From a checkpoint of a small transformer trained on Wikipedia.
Size: vocabulary 16384, 87.1M parameters.
Each number is 500 + 40 x the weight over its row's rms, rounded and kept within 0 to 999. Layers, rows and columns count from 0. Numbers have three digits each. The size before them is the row's rms in percent of the matrix's.

# layer 6 MLP up, 3072x768, rms 0.084, rows 130-137, columns 0-191
088:495526466536477438501473535517499551490541422533482433535488466475517515438516482532482505498564431498457458532490507487582480527530468480517536506544460491462499528491498512523515497498563493586481529534529504493553519487504521523489470436520522511457531511477531545536490409498493506522478495506512544549494417549576481527513497481499433498439502510483481547496418479423499455544518517504499481447535491464416488446515597536536495553518493393516473530469500574464540510479461497507519431569449514475470563486470536517460452436486489530499501432477567453409463558499463535545
118:528528514482452519471484560442533487525561527549439510516504496486398430496456515500486496501508521462485545406541528515483492499445480493555507496511485507455519448507447483530472516451528485526523557527547465556460531521453533365531494516550521503481500497495579558475409602537461477538465520459478503461494517520532539531458499533412576498497548502461478549492563552499492540498513435469534489579501439430497478526423504517509546465518457538474571427496464541546536478504492520464427370508435497531473504482517491524399471485495481449505499550445454490447513543490574500498
088:500476543518455456483527499487472498498467415497493438475494490492447503500493494507458431489492498512483527473539525521451502490532495468516415519490525543546512543500513586527508598521519461508542444534485565530485503426411462523551416528503458538503544494467482539466483436465475602532500421556585482453522461516494553518481509401482411511485562486558503556516501516456478490513500410500531463518544518511475468471498520551536552491477418525580491553494460485461546510473499484446451424538555496433525490472555502565486529555442485495446451506495469480520510488453466512523
101:481558482476470476463526505480436518536449488514448515509559493462468493504508527526431510498487461463503484492478571510439531468503483443544475507434461518537448551488441480484523480441461441493505533478508465525517542487502436448515527550470461540456474504465510447474603470525493460475556462508421489495472518534481521564491523560544501496488470430538461471472507465507527476499529504476464424506461566548476535451544378528544483535541588502500473479517505527517445506494545559495528535514493587475501555530478506492515477529472556504483497541540477470544474516489488512522
090:505448547570503515511482433486475472461551485468578483475495466554452536481456463474503494510477489514501458503470468503446474539519482433407464469478555509509484434523521503515496464468474486446485438464540464453472537525449564491484569503479533540386533478511450500456475453431560509559554439506545488567469529513517512458522470507391561450511458512493485475498464525546453463464512500443504482431514463471507511480512483522486470546510499542525481507508522452457453576478367533529465486437520444455455583459511469559476527477509520461414535461467543471507484509564408507464
101:480571445524433473517445543515582532424455498462588483460463440526565511429534560490515472461499520513512442519558493534602568526507545494489480530605534436544425539485516462535540568472546534493522438506468464419475529456507514500604518571545488467474460479484526490498528455516441454461555427484516535517499491482462482516459550536432507547497534502545469563468565527518520491456536504494514530431441484539497521514522475489616496461509565517395519538520542514557506502475472449493525433489516454444440466515552487528483461502518498529464485523504531459473507507496495548474
090:482525500470525414526455508479520494516516506451557508507471539480486492506461555511468409553471497525451530549507509483471457506470577526482487527502575492477515514448553490522506536595435549451627509522560459458478455452435495458501446467479447442507502552512503550586474489526520545473477566430454526508555451486555463565479429508510497488549536463514491530441499528503499522448496460505505444447496526540474480526563507499508473467486459523488550470449494489568507392476570492525505463433476503493528455508540528482492547505497458413486547519512475490553475534461566512558
108:431467483468502521485504558493546520439427528477501574548496440509452462573512520565519477493422533570402426423609482552526465520497510507495523502501490495457475445494474503478491417529497487477483486516555508476481467584535510503547550500566545528506563405511559513511534508522503488493517546525570514454563540465501492561471493441489558509536514467525518487520554499534487460443439492582499485482495522442469545490480446516467535446449461463499442420507435514538493456470527531475428445509483528451486502487502476559494502525531478513510541554477502502457534464496528487525
# layer 6 MLP down (transposed), 3072x768, rms 0.0236, rows 130-136, columns 0-191
093:486522461576474451492488487408420476414458457478525491559546466443475476531498532548541544457458540476541492455457456528442573492521546559416507509455568447539492478526553522523496514423416454457526498515508477486509468443471513494452511507448445504531546460496546451478465562519492474466525506532513499449462540458527537515505465499506573483564572549525583499463513543516535514459508436440538562542521550514516538503503484454500551510500449484459542553484482457579469448535455514527510569489507446510521484581496518553508513503507545520486489558543414519560479519445387443495
115:462547490492488493502492437523489510533417470518562478449505433444557552526509486464486434510469505548517425570545448509447509502552514454528477451522469451533507619545567481481489464507551522535525495468471515492544439454556526574430536498426533518427509486507492519470550417471546507456538476518545465528465485504525470512473505472513506486545447491600500467549538488520590489534455501439456461495515446538435507443556500519473441563479549560534466573535552557522523533541438480580483548491451554510514475513473460459498551490437521535459524418534530493474488460501420536524
090:390565431439485625441552476400524552502526481505490477516456455440532487468525478545542512478441476474543497500495539530530479558492490537456455468568508545535557555487466493503524494455463476531505521427448426501558509500562501454572538441537507423524498467555557494498498572570547559518521514492471423524462562502549424516514552439526508478456508430479515479497462465507539467553515554524456496483538460466512494457491520518408519507486461470468443426442485542568505490537489474509479481453545495514443536491449525538498535541558441469520560538584466506503482523519526487521
098:542480500517554558600501491467480503525491497500566481470445526492526526576501464498457484523483462497445559442465492450555540460524468580481609513585523459443502528498488534450558490483441543533506528546464432528469506497505492540509519523400483501518502449494492625457485438524500515515474499533560461504524465539467419439514546478499464474486447556462519511524565520481536485506416476537600527532491490438494496555485533408519549471500523466543556465561520509547485493488431497528423442484495517497545476457509557543534486502559454533454536522486547475469462500514518462468
090:475561447508495424506458552499495491433517513450499428489431434537515434530581442501558534556463537535532511467619533500524499532545471457623534508456415529511544486404491508484486508493479485497518504537461464470404374447483505520505418466514456453591557508559524499472571507518544552452483504461510505509533546505449492562426469474588469516496483500503521520478497518441480525538543520585505480531533517453502535581510468500513471497502481479503510564501425555503595470544519505444517528506538506463539466502515574451516543514465496538498475534495474525529506504508555516499
104:557480535484505506530488499487478580503521509473530476537499582535516524517494487554530443507515519540461484518390564478438514510438467566490460431467472475483559511487587464481481481583425548467444474574508473505565424467530513488482549442515500492469517491521522500439508448496565499471439529536558489473446494466522489548539499441524525504482471499493500450481374504499443498510566466474505520479560524396372557540560552480475506486510487490489459530422517453377512478532492498544506560456455495479561473515514495529569493567542545536477477463484585430493534444478464436517
089:426413490471527459480470531471531509460446443437543507529529527500487480444553505510474553579498476458504482535519531539420452482453535545516474565432508524460513479499488517419495568468475515541521434499422492458458515517474540537468490553540483486462511510494465479475430538622526519506504485495466502472489460405498488480559416446461518523540432486514532543416465468465503470516478499482494462452486618500557434395486553451497501506461484486536501463484518500499517517511511492502493490485485499521495562322454436543483476525484470509460473484483477504401523479484492440562